{"n_layer": 10, "d_model": 128, "n_head": 2, "n_kv_head": 1, "head_dim": 64, "d_mlp": 512, "vocab_size": 2048, "activation": "tanh_gelu", "norm": "layernorm", "norm_place": "pre", "norm_eps": 1e-05, "positions": "learned+rope", "rope_base": 500000.0, "rope_fraction": 1.0, "qk_norm": false, "attn_scale": 0.125, "bias": "all", "tie_embeddings": true, "parallel_block": false, "init": "trunc", "init_std_qkv": 0.0477, "init_std_o": 0.0592, "init_std_up": 0.0683, "init_std_down": 0.0683, "optimizer": "soap_variant", "lr": 0.00505, "lr_mult_o": 1.14, "lr_head": 0.00869, "grad_clip": 2.0, "warmup_steps": 200, "schedule": "wsd", "decay_fraction": 1.0, "decay_shape": "linear", "final_lr_fraction": 0.05, "batch_tokens": 32768, "seq_len": 1024, "doc_mask": false, "train_tokens": 137000000, "steps": 4181, "dataset": "wikipedia_en"}
Each number is 200 + 20 x the weight over its row's rms, rounded and kept within 0 to 999. Layers, rows and columns count from 0. The size before them is the row's rms in percent of the matrix's.

# layer 4 MLP up, 512x128, rms 0.0684, rows 257-284, columns 0-127
103,179,205,194,229,231,214,248,199,157,211,179,204,214,211,217,191,211,192,224,180,219,173,218,220,197,165,229,184,178,186,189,193,183,147,218,215,163,192,197,205,197,194,205,230,197,179,163,216,189,185,188,173,239,195,217,186,227,184,188,197,216,207,240,181,175,168,205,227,180,208,212,233,197,232,147,208,172,210,209,191,184,207,207,216,197,226,180,199,220,179,216,209,173,191,178,214,176,202,229,177,195,175,219,193,179,193,187,196,201,234,202,219,213,220,214,192,202,214,195,205,196,231,198,216,224,212,187,181
100,198,207,219,205,204,182,194,212,198,210,238,189,234,210,183,188,189,195,207,213,206,186,148,198,173,196,187,226,249,219,179,219,192,193,200,215,182,193,227,199,227,198,238,178,171,233,193,227,230,199,216,203,188,182,182,219,204,181,177,197,219,194,202,202,148,196,212,241,174,222,202,203,152,181,211,186,181,188,219,239,203,210,188,180,196,178,212,205,193,166,201,204,185,176,205,217,202,215,208,194,244,229,220,188,230,213,219,146,186,226,218,191,171,196,210,170,216,198,190,193,219,209,211,213,192,170,201,187
099,192,207,215,199,188,213,212,214,181,181,228,164,235,187,203,189,207,182,213,191,191,199,202,193,181,160,168,192,188,212,213,248,195,213,211,227,186,166,223,195,192,193,233,175,207,159,225,203,214,217,224,209,227,203,209,175,236,176,207,187,177,217,213,184,208,178,177,192,174,171,184,220,189,236,181,229,227,191,191,172,199,199,181,214,185,161,219,211,207,157,188,198,187,214,196,166,217,198,203,176,217,174,207,149,194,186,201,227,206,237,204,210,224,227,234,228,191,220,198,204,197,191,207,202,204,167,213,213
095,202,201,188,217,171,185,203,220,199,198,185,222,183,192,176,176,220,219,178,186,225,166,220,203,214,175,196,184,191,215,162,193,222,186,211,200,195,215,187,200,211,184,201,204,200,231,207,215,180,173,230,213,217,194,201,239,216,178,207,186,180,213,199,207,236,209,195,205,204,196,212,222,180,218,189,148,217,213,194,212,210,205,215,197,169,170,188,231,237,247,222,195,172,195,233,209,196,245,142,202,205,181,221,185,188,202,213,202,207,182,220,159,189,194,185,214,180,197,142,222,184,190,195,184,215,200,178,174
098,184,237,215,217,206,220,190,211,198,173,206,161,241,192,200,189,223,219,197,207,216,178,189,169,203,236,200,187,221,257,210,191,199,236,231,179,209,184,221,184,191,194,175,201,179,177,221,235,197,211,179,184,214,231,178,218,191,212,207,183,192,198,235,204,201,196,197,210,168,189,221,208,183,180,176,185,164,221,191,213,230,193,183,228,202,199,198,207,184,198,184,224,213,226,205,179,213,195,231,210,185,157,207,209,203,206,194,207,197,191,182,210,183,140,214,190,225,205,166,183,194,169,159,221,212,180,175,202
114,192,231,236,190,210,167,211,198,196,180,183,194,188,187,179,218,214,191,237,175,176,163,203,204,203,190,234,195,184,230,174,220,205,224,217,168,165,210,168,184,217,179,207,208,196,193,172,207,237,215,176,203,184,173,202,225,197,188,172,169,181,192,202,189,192,177,211,183,197,208,168,217,160,208,178,170,200,164,204,223,175,208,222,194,202,186,201,237,208,199,167,219,187,197,201,240,206,184,184,202,260,208,200,190,217,167,223,195,175,201,184,214,232,213,218,235,209,195,209,197,216,210,188,200,222,218,204,216
101,172,183,201,220,248,180,160,184,204,207,222,213,214,231,195,187,214,224,234,197,217,207,231,196,213,229,200,185,190,191,196,196,200,207,185,180,232,209,215,190,202,203,189,179,202,162,176,216,213,221,183,198,228,208,163,218,188,218,183,219,183,207,150,222,168,207,217,142,145,190,196,215,192,201,202,199,203,226,196,205,231,234,218,191,204,182,204,196,187,182,197,177,217,194,204,189,194,182,214,270,202,177,200,190,198,202,215,164,202,195,197,184,197,221,216,203,228,215,177,174,220,197,185,199,197,210,216,222
102,203,195,226,228,191,227,194,235,219,229,196,211,194,192,187,187,201,231,160,215,224,170,208,218,213,180,195,218,183,187,198,197,241,192,197,193,203,220,152,208,201,195,167,218,216,208,225,207,233,193,158,201,216,205,186,211,227,209,223,171,186,222,192,206,159,212,183,206,222,201,205,199,194,248,202,181,174,249,200,225,185,214,227,197,182,190,191,170,199,172,209,177,148,214,175,200,211,194,204,190,229,208,206,211,209,189,196,239,200,227,183,200,226,174,199,188,205,180,215,183,190,210,217,168,219,202,236,200
104,174,207,215,235,247,189,200,206,210,196,201,177,164,195,179,179,170,214,174,158,194,197,193,200,221,241,224,221,205,182,200,188,215,164,202,211,192,217,201,243,220,198,207,194,205,192,219,225,194,166,242,183,208,191,151,209,202,224,188,180,199,211,207,204,230,210,210,172,218,220,186,197,183,232,245,183,181,233,184,167,193,224,227,200,157,179,181,184,213,198,193,212,194,206,181,203,171,233,175,205,176,200,212,230,210,200,186,209,216,164,209,173,182,197,217,186,198,186,181,216,190,185,189,204,202,215,195,219
093,203,166,198,189,215,203,148,210,158,201,169,188,206,214,197,247,186,223,199,219,225,207,235,179,210,244,181,208,179,217,213,170,223,184,216,205,238,206,198,222,214,200,208,206,203,200,189,234,237,216,232,224,175,204,213,174,195,199,198,189,202,188,212,181,195,185,205,219,211,195,188,194,182,189,213,186,194,149,183,200,162,206,207,173,218,169,188,250,205,208,212,215,182,150,187,239,207,196,210,241,202,224,185,181,202,176,179,193,198,200,198,193,194,197,194,217,165,202,189,177,211,192,165,196,199,209,197,191
107,237,176,195,186,180,211,190,172,201,203,205,187,187,234,191,210,243,170,160,173,176,197,195,174,187,223,198,235,185,204,208,236,195,189,187,196,174,221,194,206,213,191,169,242,187,195,197,162,235,215,182,192,215,200,201,209,207,215,197,177,194,174,184,196,201,232,208,187,197,203,221,238,213,190,185,203,194,189,197,182,170,212,194,183,163,139,208,184,237,191,202,205,203,161,217,190,251,232,203,186,226,209,209,181,202,175,216,184,227,200,187,205,215,216,214,192,179,178,179,190,230,192,211,186,230,208,202,214
096,210,187,221,223,200,201,209,216,224,204,218,232,227,206,214,168,218,192,163,201,167,197,219,196,213,236,205,220,184,209,211,215,216,242,213,175,189,196,171,167,232,204,226,222,207,203,204,211,208,193,239,187,166,218,171,174,184,191,188,218,214,165,220,156,191,204,195,201,175,245,174,244,205,189,205,194,210,184,176,202,186,222,179,189,168,191,219,172,226,167,187,216,179,220,171,207,217,211,200,197,204,205,188,181,191,161,155,214,221,188,225,198,185,201,215,190,216,171,179,212,176,204,193,197,193,182,200,205
093,193,225,193,201,180,186,198,202,175,185,223,177,208,198,176,203,190,223,202,183,214,190,233,170,196,159,157,189,177,213,205,233,169,165,203,197,196,208,202,197,197,162,213,201,205,216,225,169,173,191,184,230,181,187,183,159,230,196,181,205,203,213,238,191,185,207,217,208,158,199,201,213,202,198,236,201,202,166,219,205,189,204,159,193,214,198,179,179,228,170,183,218,213,187,218,224,197,199,217,194,239,233,175,193,176,183,231,198,184,211,193,184,222,190,164,240,232,210,232,193,221,216,184,198,205,200,218,179
095,193,172,204,220,205,213,239,226,230,183,202,165,187,183,214,235,224,171,198,174,177,164,176,188,201,197,186,186,220,205,220,188,194,242,202,182,223,191,197,198,200,227,207,214,218,228,227,214,213,193,213,209,222,184,167,201,181,226,201,193,201,227,179,209,202,202,185,189,195,209,168,215,172,171,192,172,217,194,221,179,174,214,176,189,187,203,223,216,207,175,231,192,209,196,209,196,205,174,228,214,159,227,163,183,197,207,176,209,237,156,220,206,211,201,167,186,196,158,200,205,195,183,158,204,174,223,218,197
106,205,221,200,164,188,208,191,206,223,188,168,172,226,201,224,185,217,205,185,205,188,170,214,207,231,186,179,170,189,163,178,208,195,216,196,203,196,235,212,229,223,222,253,199,216,200,201,169,202,189,201,225,224,241,201,221,212,198,220,232,214,173,201,197,211,189,167,210,235,223,186,205,173,179,220,193,180,240,189,205,180,217,144,187,220,214,209,217,221,201,233,193,188,210,185,179,202,231,197,182,206,177,192,225,198,169,204,197,174,222,182,208,207,161,203,170,176,210,185,226,200,178,215,191,216,180,201,215
105,179,184,214,217,215,196,232,200,187,202,224,206,223,212,210,205,201,179,182,201,157,205,166,199,177,168,187,216,222,174,212,179,207,167,222,210,193,251,230,181,184,171,228,189,187,229,158,234,237,200,212,213,192,180,186,224,222,176,159,187,207,201,186,208,202,187,220,245,186,197,194,203,230,211,163,206,172,191,220,193,217,217,179,222,245,212,175,194,215,217,189,206,184,229,204,230,180,176,182,217,181,191,176,177,168,193,203,228,206,200,192,184,212,197,196,200,200,204,192,201,198,189,193,241,185,191,188,182
094,237,215,194,207,221,205,214,239,208,192,183,216,218,179,181,187,218,198,188,199,229,227,211,232,197,205,207,199,190,181,177,182,168,216,179,178,196,220,220,215,242,208,187,212,196,220,204,183,221,230,222,229,213,211,185,183,172,193,228,237,211,211,228,203,204,198,173,244,213,174,217,208,209,158,252,214,192,216,178,186,198,185,191,183,211,173,175,177,193,189,187,235,180,173,186,212,218,195,183,173,197,213,216,192,213,223,174,205,230,222,174,181,197,177,178,215,187,186,202,208,230,183,218,223,216,180,190,159
094,193,215,168,199,192,185,198,185,149,220,242,202,218,173,206,172,228,162,196,230,225,178,207,191,185,164,215,228,209,204,216,211,228,184,219,196,174,204,184,208,229,180,240,182,199,177,213,200,224,191,194,185,177,211,201,185,217,244,211,212,214,227,223,207,233,211,174,194,174,200,203,236,223,202,217,190,205,184,174,178,190,181,204,197,196,185,171,215,239,219,190,212,208,180,213,184,207,201,145,185,188,223,204,210,225,222,190,210,202,231,237,199,179,194,185,234,234,186,221,197,194,196,218,194,187,197,202,217
098,202,201,195,191,223,253,177,214,167,212,185,190,169,229,163,193,190,185,209,200,229,178,219,191,188,207,177,199,236,164,193,204,202,208,196,256,189,205,167,168,237,201,203,176,215,194,224,186,225,174,162,204,182,235,174,189,172,209,203,175,194,220,192,222,181,219,188,219,196,195,202,210,188,208,185,175,203,231,211,207,201,228,204,223,181,180,201,220,228,188,201,213,191,211,212,238,201,187,203,220,185,199,178,167,250,194,195,206,200,225,168,165,192,200,211,215,233,194,187,178,217,201,176,191,200,212,183,207
102,210,205,218,217,217,176,223,159,194,215,209,218,210,191,174,159,196,185,184,177,205,189,191,174,187,194,202,204,179,178,180,206,190,166,234,213,198,197,179,219,219,225,191,199,225,205,220,206,238,225,197,247,174,200,187,204,235,220,163,180,214,200,200,184,191,223,217,193,172,181,231,205,201,223,202,175,223,220,183,194,154,235,251,197,160,173,227,180,195,237,191,162,201,221,206,219,185,197,197,192,226,185,171,208,215,220,202,218,211,204,208,189,213,193,185,234,201,213,185,192,208,211,211,164,203,187,202,192
102,190,211,198,188,181,195,186,192,189,246,219,200,180,184,212,175,198,218,199,239,179,226,207,165,216,201,191,166,220,203,208,231,232,223,234,176,174,182,200,213,214,213,214,216,228,174,176,221,189,188,196,242,179,193,213,224,199,192,190,194,200,183,202,165,195,226,210,190,206,205,211,182,190,200,185,224,223,178,178,206,189,223,221,206,191,190,210,176,194,189,186,171,184,182,199,215,205,217,211,186,203,225,153,196,239,193,185,154,184,204,176,192,206,238,209,224,217,198,188,196,259,192,216,212,218,181,151,225
098,166,242,232,179,181,203,190,216,206,240,222,231,169,208,211,207,219,226,200,202,195,185,224,204,231,203,201,207,197,187,199,184,225,177,187,168,186,206,216,182,254,201,206,217,174,197,206,191,226,189,176,207,233,187,238,201,208,185,218,221,203,223,219,231,198,171,200,204,187,187,186,184,217,173,170,185,201,192,193,162,178,195,223,161,202,211,194,183,183,190,192,201,213,212,233,151,166,195,206,231,190,200,196,167,216,169,206,186,209,205,196,197,202,214,182,205,202,178,212,197,164,234,215,218,219,222,171,174
093,183,223,217,199,185,173,216,203,206,212,182,205,182,189,176,238,228,224,183,213,181,221,173,206,204,195,188,209,201,195,224,185,169,198,212,214,196,238,208,180,242,179,232,193,220,206,210,221,194,157,194,210,199,188,215,181,198,169,178,221,209,195,208,193,242,176,189,182,204,218,241,227,195,180,184,212,259,199,216,188,210,194,179,186,190,177,178,185,197,167,169,185,185,159,216,205,195,201,167,190,221,181,189,190,214,231,204,180,206,221,175,219,208,212,200,158,223,173,180,190,215,207,178,201,231,190,236,212
095,212,243,213,214,202,185,194,216,208,227,160,200,214,210,152,222,173,218,218,199,204,217,198,185,183,181,205,177,159,192,230,208,203,214,183,168,196,208,206,218,221,193,204,204,162,200,214,206,179,203,212,174,243,191,233,199,209,182,206,240,171,186,214,186,219,217,224,227,204,202,179,209,197,168,178,201,172,201,156,194,226,214,199,173,187,187,189,188,207,245,192,186,226,194,203,183,229,212,188,178,203,206,218,178,215,230,222,187,223,176,193,221,200,172,191,219,215,237,173,191,212,174,202,222,171,213,195,167
099,184,230,225,235,162,209,176,214,231,191,198,192,235,169,201,193,181,182,181,198,218,196,198,194,215,178,187,236,231,225,231,204,164,184,221,195,198,188,157,195,265,196,209,200,171,205,209,199,178,161,201,192,207,177,170,211,192,184,209,192,198,212,211,195,198,236,144,209,197,210,183,189,207,211,166,178,208,203,189,206,192,213,214,239,189,223,192,208,200,212,202,210,167,237,190,215,195,193,200,186,218,197,200,180,242,197,187,245,251,190,194,188,213,192,198,204,211,178,188,201,195,189,220,185,210,214,209,208
099,207,237,210,218,205,203,210,200,202,208,194,205,237,219,175,187,193,175,219,158,220,217,193,199,204,185,198,224,211,203,161,206,184,198,262,223,170,177,205,232,165,192,192,198,197,194,203,209,218,205,224,197,178,171,220,178,242,230,215,233,190,218,204,179,193,235,211,193,170,218,200,195,193,181,187,215,222,178,194,183,227,214,159,171,216,198,204,160,206,187,179,237,207,187,205,204,182,200,186,204,208,213,182,224,176,175,196,217,176,206,244,171,188,198,190,221,219,223,180,191,209,225,189,183,219,211,185,170
104,196,175,212,213,203,185,175,173,197,192,215,159,198,166,158,229,161,218,190,188,235,195,177,214,163,211,189,158,208,185,201,163,188,183,221,199,219,179,212,171,221,190,246,194,232,172,205,200,207,215,185,208,228,204,172,192,178,205,204,176,217,210,196,208,195,188,232,213,175,196,212,208,186,196,207,237,200,202,194,205,218,216,230,221,199,192,202,217,210,165,222,178,183,213,222,212,192,233,201,188,219,193,228,208,244,198,180,246,192,196,212,206,211,230,172,203,209,200,182,175,185,188,204,193,160,169,202,202
090,257,248,164,205,204,199,188,224,197,200,229,210,223,172,212,197,191,215,211,167,169,215,202,190,170,214,185,217,217,208,210,199,184,211,211,194,205,185,206,164,210,171,218,204,185,169,200,207,216,197,238,170,178,204,186,186,170,207,173,209,215,176,226,183,258,173,201,209,182,195,208,190,206,166,218,182,223,189,213,227,203,239,228,195,203,229,207,212,224,230,219,185,189,219,186,242,220,174,204,198,205,179,187,214,194,228,209,173,203,204,207,190,206,183,219,161,205,177,172,204,212,227,202,194,220,211,188,207
# layer 4 MLP down (transposed), 512x128, rms 0.0683, rows 257-283, columns 0-127
115,181,210,171,184,173,190,194,188,200,205,210,178,231,173,209,215,220,174,198,193,180,213,221,208,167,228,233,203,160,209,177,230,202,161,161,199,166,197,209,203,193,166,228,198,237,222,192,204,208,213,213,187,234,192,194,204,185,210,214,205,237,196,189,204,231,193,204,205,177,212,195,192,200,204,175,165,207,209,161,172,211,177,216,204,201,213,211,188,214,179,188,175,238,210,219,204,191,212,168,212,200,211,182,227,194,225,190,187,206,183,191,206,173,191,194,237,270,223,220,211,206,193,154,199,216,190,204,192
099,197,204,207,194,221,203,171,204,233,161,208,191,178,206,196,202,183,166,259,210,198,211,241,198,191,204,201,193,200,203,208,191,167,197,175,204,207,211,197,226,205,216,189,181,214,206,200,195,179,201,211,233,172,185,205,157,206,176,210,191,190,204,184,172,187,230,172,196,207,211,201,201,198,185,201,200,196,226,227,163,223,209,238,194,209,228,203,200,202,188,186,224,174,205,177,215,181,177,190,228,154,208,174,234,202,216,225,232,200,213,233,212,220,238,156,201,200,201,229,218,192,206,236,147,216,193,203,181
096,203,158,217,192,228,209,194,187,197,221,208,184,239,224,211,213,203,204,214,198,168,205,197,216,187,211,205,214,216,205,208,182,226,212,180,176,211,213,200,195,202,185,188,219,197,230,192,221,171,197,211,218,141,242,212,251,223,210,212,172,220,200,165,224,215,237,177,193,223,196,185,198,217,240,216,161,187,248,216,187,200,203,188,164,228,197,211,193,223,188,207,216,194,218,203,189,186,186,194,231,203,207,159,184,185,194,205,213,202,180,208,215,183,191,196,150,207,193,166,197,182,216,222,218,207,223,179,226
090,225,199,165,210,221,199,202,219,206,222,157,152,214,200,192,219,204,204,202,220,180,190,186,194,215,196,188,162,207,202,211,181,206,223,172,189,180,185,217,193,228,252,261,242,202,183,194,202,191,204,189,217,190,179,240,193,187,144,202,167,211,186,203,182,189,211,180,194,195,191,221,208,197,188,210,208,198,230,182,204,186,208,215,216,207,248,189,237,223,191,166,214,201,240,176,192,186,178,199,220,193,198,182,194,203,186,158,208,195,199,184,236,180,211,208,203,189,219,217,175,205,194,181,197,216,186,208,222
095,196,199,168,166,234,174,215,228,155,171,182,220,162,192,221,220,230,206,214,183,152,225,206,191,222,208,189,234,189,173,203,220,201,167,177,172,177,194,185,199,229,260,198,195,219,186,218,191,214,183,217,233,221,215,238,208,202,172,198,223,186,206,185,205,201,198,182,240,206,194,215,180,185,170,196,236,190,213,207,213,196,226,184,199,193,183,157,210,182,192,177,216,204,184,200,198,198,193,192,191,227,185,193,197,218,202,187,179,186,203,210,185,191,178,174,181,216,191,216,223,188,193,237,176,196,211,214,214
118,195,179,211,198,203,199,191,162,174,197,193,208,196,254,192,215,168,198,198,259,181,225,198,168,154,196,176,200,194,178,227,182,205,234,179,218,240,220,205,194,178,195,181,166,192,192,189,196,176,180,175,210,218,197,250,233,212,182,179,209,195,196,190,179,194,205,215,180,216,205,222,217,189,231,200,210,178,228,226,207,194,195,192,208,189,187,204,224,164,204,195,210,172,203,170,216,205,235,235,197,196,192,216,192,204,201,215,178,230,218,204,185,211,196,208,198,196,213,199,222,191,182,194,221,182,253,199,164
095,194,206,174,182,182,207,218,204,183,213,200,205,233,167,221,179,223,150,173,187,204,196,210,184,199,173,215,182,224,166,170,198,220,216,241,248,229,174,217,222,224,207,191,184,158,191,190,181,221,192,172,188,210,210,194,209,161,228,209,225,187,184,185,176,178,189,214,237,188,218,169,198,179,211,189,218,210,172,211,209,211,206,188,213,219,178,192,219,162,223,223,176,184,210,193,190,211,219,203,220,214,202,177,172,240,203,185,231,190,178,189,183,200,183,193,235,211,217,197,178,187,203,181,214,215,182,206,224
098,236,212,208,184,207,199,173,172,191,194,185,197,221,236,222,238,210,216,226,181,180,195,213,205,209,188,189,177,231,218,181,189,180,182,201,201,196,212,235,222,185,187,174,219,209,177,162,194,161,224,243,209,199,191,204,189,201,203,188,207,203,187,195,220,219,154,211,208,179,227,162,213,184,169,165,184,211,189,233,177,222,194,165,191,210,230,241,207,204,216,207,225,209,217,228,198,213,180,201,203,185,214,207,216,205,223,230,163,226,186,221,205,222,213,212,194,176,188,188,194,219,168,182,181,209,197,155,194
103,170,171,202,204,187,189,165,180,205,204,197,209,214,213,188,165,171,151,201,222,208,200,222,217,186,192,195,206,175,197,222,200,190,211,218,191,233,197,221,151,206,179,191,168,176,195,199,209,187,213,190,187,188,203,199,189,227,183,203,210,208,197,204,206,204,212,198,197,188,242,185,199,239,165,209,178,199,234,185,245,202,200,175,219,241,201,196,268,225,218,210,182,179,224,219,207,191,194,249,213,212,180,203,179,217,189,210,186,217,217,215,191,236,199,191,225,211,207,201,207,219,213,180,187,161,170,203,224
093,213,216,202,226,175,227,225,187,225,192,223,223,225,195,166,161,218,189,208,213,186,185,181,210,195,226,181,199,212,210,188,229,171,195,193,195,171,236,214,172,167,201,199,240,185,208,227,177,180,207,211,192,169,186,195,231,181,198,236,229,167,179,184,192,214,176,184,192,204,184,197,216,206,189,205,217,188,201,240,215,217,201,197,216,161,184,202,182,209,186,197,195,201,241,198,214,210,217,172,144,226,184,230,202,186,213,211,211,206,201,171,210,217,186,213,177,207,194,206,221,186,213,226,144,219,182,218,195
104,203,198,214,183,204,206,223,215,222,198,176,210,200,223,203,162,176,216,160,224,208,169,191,184,217,172,206,161,229,186,225,180,213,240,186,215,184,203,220,219,146,207,187,170,207,177,231,239,198,187,221,161,199,176,191,213,184,198,240,217,206,203,235,237,202,172,199,176,241,202,196,204,189,211,160,232,217,195,168,199,194,205,188,214,197,206,208,167,196,190,224,191,234,210,210,201,218,189,196,175,187,184,181,206,188,168,163,206,209,164,214,185,223,200,206,218,201,188,182,205,193,193,192,193,215,217,197,184
100,215,185,201,177,226,168,181,194,186,184,195,206,194,199,218,208,171,234,189,190,175,176,202,193,185,215,174,223,175,212,183,173,209,232,177,200,214,183,162,231,204,216,204,166,184,192,159,172,211,199,183,196,170,231,238,215,203,226,215,188,184,219,153,218,206,186,201,205,210,236,213,243,201,226,200,177,233,200,210,197,226,173,221,218,200,220,211,183,192,214,180,176,209,163,208,204,198,207,193,173,192,207,218,241,202,227,229,220,183,221,188,182,193,200,186,213,184,174,220,192,229,214,177,227,205,231,185,196
093,199,176,162,206,208,186,197,257,224,215,212,182,194,197,166,207,205,191,173,236,205,227,224,165,219,232,175,214,196,212,205,185,223,225,202,179,224,222,196,188,241,203,216,208,213,197,219,204,189,175,220,176,216,206,213,227,206,182,173,193,193,198,190,194,184,209,204,207,173,184,202,194,186,189,196,234,186,221,190,205,214,181,171,208,196,211,184,212,203,200,198,213,160,217,218,214,204,167,193,243,173,210,159,208,211,195,241,206,189,212,212,166,234,196,161,207,224,195,220,182,198,191,162,184,193,160,190,237
105,210,203,172,202,186,193,200,181,191,211,210,206,204,207,199,200,173,177,189,200,214,186,197,224,202,237,200,148,195,228,247,216,171,196,184,214,218,191,204,213,150,221,190,185,227,205,199,197,191,225,175,168,182,198,226,171,210,183,199,211,240,198,203,235,208,213,227,226,178,203,227,195,171,188,180,188,241,193,161,170,204,218,196,213,208,219,231,160,222,184,165,206,213,171,244,210,201,211,157,171,214,184,177,170,189,195,217,209,196,205,197,227,191,223,201,185,190,221,186,210,187,209,198,194,221,180,213,193
110,175,192,195,172,186,211,209,160,208,215,185,144,205,204,226,202,181,176,220,217,203,174,208,228,233,194,224,214,220,243,199,231,202,222,182,205,174,216,188,192,221,169,224,198,203,181,212,199,198,181,212,218,179,191,161,236,204,203,211,204,217,211,196,208,207,218,192,213,207,211,238,167,224,177,196,210,228,199,228,198,223,178,210,217,213,233,201,183,208,208,173,202,244,235,194,204,220,182,258,216,203,196,233,170,223,203,175,197,205,199,227,211,215,188,194,193,227,203,198,182,167,186,224,211,192,192,215,220
102,206,217,200,224,176,196,165,194,201,206,155,167,211,197,225,186,220,225,189,193,177,222,171,189,220,202,241,220,211,203,185,202,203,205,188,194,229,198,194,229,211,185,214,204,231,194,197,206,228,195,182,206,223,211,177,189,195,232,215,221,176,221,226,180,211,204,208,183,223,229,182,217,184,202,252,220,211,200,202,169,211,214,216,201,180,193,199,174,198,157,220,175,174,164,209,217,187,188,189,203,217,204,219,214,182,192,163,221,191,201,199,196,171,190,225,224,157,222,218,178,188,173,169,166,155,192,175,181
101,129,180,171,211,168,185,171,171,210,211,214,208,218,231,237,198,184,205,190,230,173,220,201,195,194,203,216,187,227,223,206,199,217,201,213,220,187,178,187,208,184,221,177,199,204,205,222,184,201,174,172,215,184,197,195,161,182,177,216,199,206,189,147,191,223,219,212,167,186,196,180,169,212,260,170,177,216,201,202,208,186,216,183,187,206,203,172,213,206,194,192,188,208,225,181,182,198,195,234,212,186,181,194,181,207,196,225,176,179,192,209,221,201,229,229,205,170,207,210,205,202,231,189,209,215,210,224,231
098,202,222,217,198,217,175,225,223,200,173,173,191,209,202,229,219,184,195,177,185,172,194,185,189,193,230,182,191,205,156,188,213,207,228,188,189,191,197,207,184,174,201,176,192,179,191,198,193,191,186,186,181,178,169,174,207,234,170,205,172,219,181,192,164,175,165,164,202,183,244,206,164,168,164,199,216,198,151,213,215,227,186,189,231,202,160,184,201,196,188,238,152,197,194,218,213,215,236,198,182,191,187,205,197,197,201,219,188,180,173,175,188,211,179,218,204,201,195,190,191,213,203,195,230,190,233,211,209
104,194,177,175,154,179,195,183,203,198,195,220,195,190,191,216,175,179,261,187,185,202,215,205,166,236,187,166,197,194,235,185,211,188,202,231,195,184,190,210,247,198,212,195,199,200,193,197,206,219,198,208,217,202,201,217,187,246,218,202,232,206,176,188,189,229,203,209,200,188,197,166,200,215,229,221,201,194,180,165,194,188,180,230,202,210,203,206,225,200,191,186,218,235,173,195,218,229,237,190,204,172,177,182,246,161,168,213,199,209,196,219,208,191,199,212,169,212,205,181,180,213,240,217,166,187,208,185,185
098,216,178,201,201,148,142,204,219,183,190,176,180,254,202,221,225,201,224,201,177,203,180,222,219,207,222,184,167,199,180,184,208,219,247,200,198,211,201,181,193,232,169,221,190,195,185,196,172,187,205,190,193,211,183,190,191,215,212,186,187,141,234,215,178,191,187,188,176,196,205,178,191,193,198,174,214,210,175,178,192,175,200,206,196,187,219,184,199,202,186,185,213,218,186,181,214,190,179,208,227,205,184,244,209,193,215,215,182,192,211,239,212,215,207,199,165,194,171,200,197,216,208,153,196,212,225,168,189
093,231,196,163,193,217,207,221,221,216,237,192,162,230,182,203,178,190,164,206,160,179,219,239,165,215,211,207,200,202,208,190,209,195,185,199,177,203,211,236,193,219,205,190,187,191,223,219,190,204,192,181,185,193,174,188,198,195,204,199,218,209,176,154,198,227,225,202,195,160,189,209,229,201,173,219,190,189,227,207,236,182,197,192,191,208,212,182,192,230,217,194,214,179,227,159,200,187,233,249,206,175,218,214,205,196,188,191,216,243,192,188,198,207,218,221,184,211,216,204,206,257,201,195,163,186,188,202,190
107,247,224,189,186,168,194,177,222,210,213,198,168,214,186,179,213,177,191,178,165,197,203,221,217,169,217,195,215,211,228,188,167,216,220,194,225,191,210,209,211,233,177,252,179,207,201,161,192,195,215,188,202,175,187,209,199,184,190,176,212,218,210,214,202,197,194,173,200,243,184,213,208,239,215,212,203,189,195,207,203,204,236,200,179,167,164,195,193,183,193,225,197,201,237,214,259,185,200,214,198,188,215,212,247,211,195,176,230,190,221,200,194,150,191,210,238,214,197,205,208,191,196,209,196,192,175,202,196
103,212,186,180,202,205,203,191,213,184,200,209,201,188,211,195,182,194,198,179,191,198,175,186,183,188,146,189,164,200,211,214,212,218,236,205,247,220,174,252,185,172,195,229,181,207,191,182,184,194,215,236,180,183,211,183,201,188,204,200,205,187,198,213,188,167,217,215,230,213,195,178,206,180,225,176,197,213,220,191,161,208,218,195,197,227,220,198,232,183,203,226,207,182,210,185,210,186,151,218,208,192,211,192,211,207,167,217,229,151,212,205,214,194,185,182,222,205,213,218,178,193,242,242,205,175,232,162,185
087,212,229,230,201,178,227,216,211,210,191,216,175,191,196,192,212,198,192,209,176,208,165,215,192,218,177,210,255,216,222,200,191,178,198,209,176,184,176,187,188,200,213,225,192,216,202,208,212,204,206,198,204,242,215,189,226,172,186,207,226,168,170,231,179,192,184,200,193,198,173,190,193,190,237,184,170,186,201,189,199,219,153,214,211,183,178,201,197,208,188,222,233,153,196,192,195,174,206,198,193,241,199,197,160,194,177,178,197,188,215,208,194,205,159,202,153,203,218,249,178,196,203,202,214,244,173,193,206
097,211,178,166,191,244,176,221,208,211,168,214,177,186,211,205,206,220,212,191,174,204,198,183,174,231,185,148,184,183,191,174,205,234,196,176,215,201,190,181,230,163,202,209,212,194,209,217,189,224,205,221,225,190,167,204,195,196,188,224,226,232,173,194,159,187,169,211,233,219,204,179,195,188,203,167,201,178,192,194,180,197,181,200,193,186,198,207,212,187,213,200,224,210,164,229,181,199,219,177,185,165,229,209,177,221,188,200,169,190,174,197,244,214,202,220,209,223,229,173,169,179,180,198,191,189,228,204,212
092,201,190,199,187,180,211,209,170,216,152,197,189,204,202,224,193,242,184,180,232,206,177,198,201,206,179,197,222,209,225,221,223,239,192,182,193,191,224,190,191,247,180,212,206,231,198,230,178,204,181,199,212,188,252,196,215,169,197,201,228,182,196,222,191,206,174,181,200,206,233,195,215,174,230,197,185,196,253,185,177,208,197,206,241,201,206,199,231,200,207,191,212,200,198,215,208,154,188,208,206,150,214,196,165,200,214,218,190,200,220,177,246,203,217,185,206,216,198,198,158,208,189,184,225,202,203,199,218
107,218,256,202,212,146,193,190,242,198,217,211,199,177,173,189,189,208,162,165,195,213,192,179,241,215,224,206,234,201,201,188,226,181,166,203,203,200,189,206,218,220,192,209,224,198,198,199,196,235,168,164,213,203,178,209,205,182,185,212,219,239,184,220,224,211,196,226,183,204,192,179,198,190,181,206,184,229,192,182,221,201,221,231,228,189,224,191,167,173,190,192,212,199,197,231,185,205,231,204,195,219,176,203,167,197,211,232,215,218,196,199,237,198,214,190,220,210,233,197,190,164,207,202,188,205,171,222,188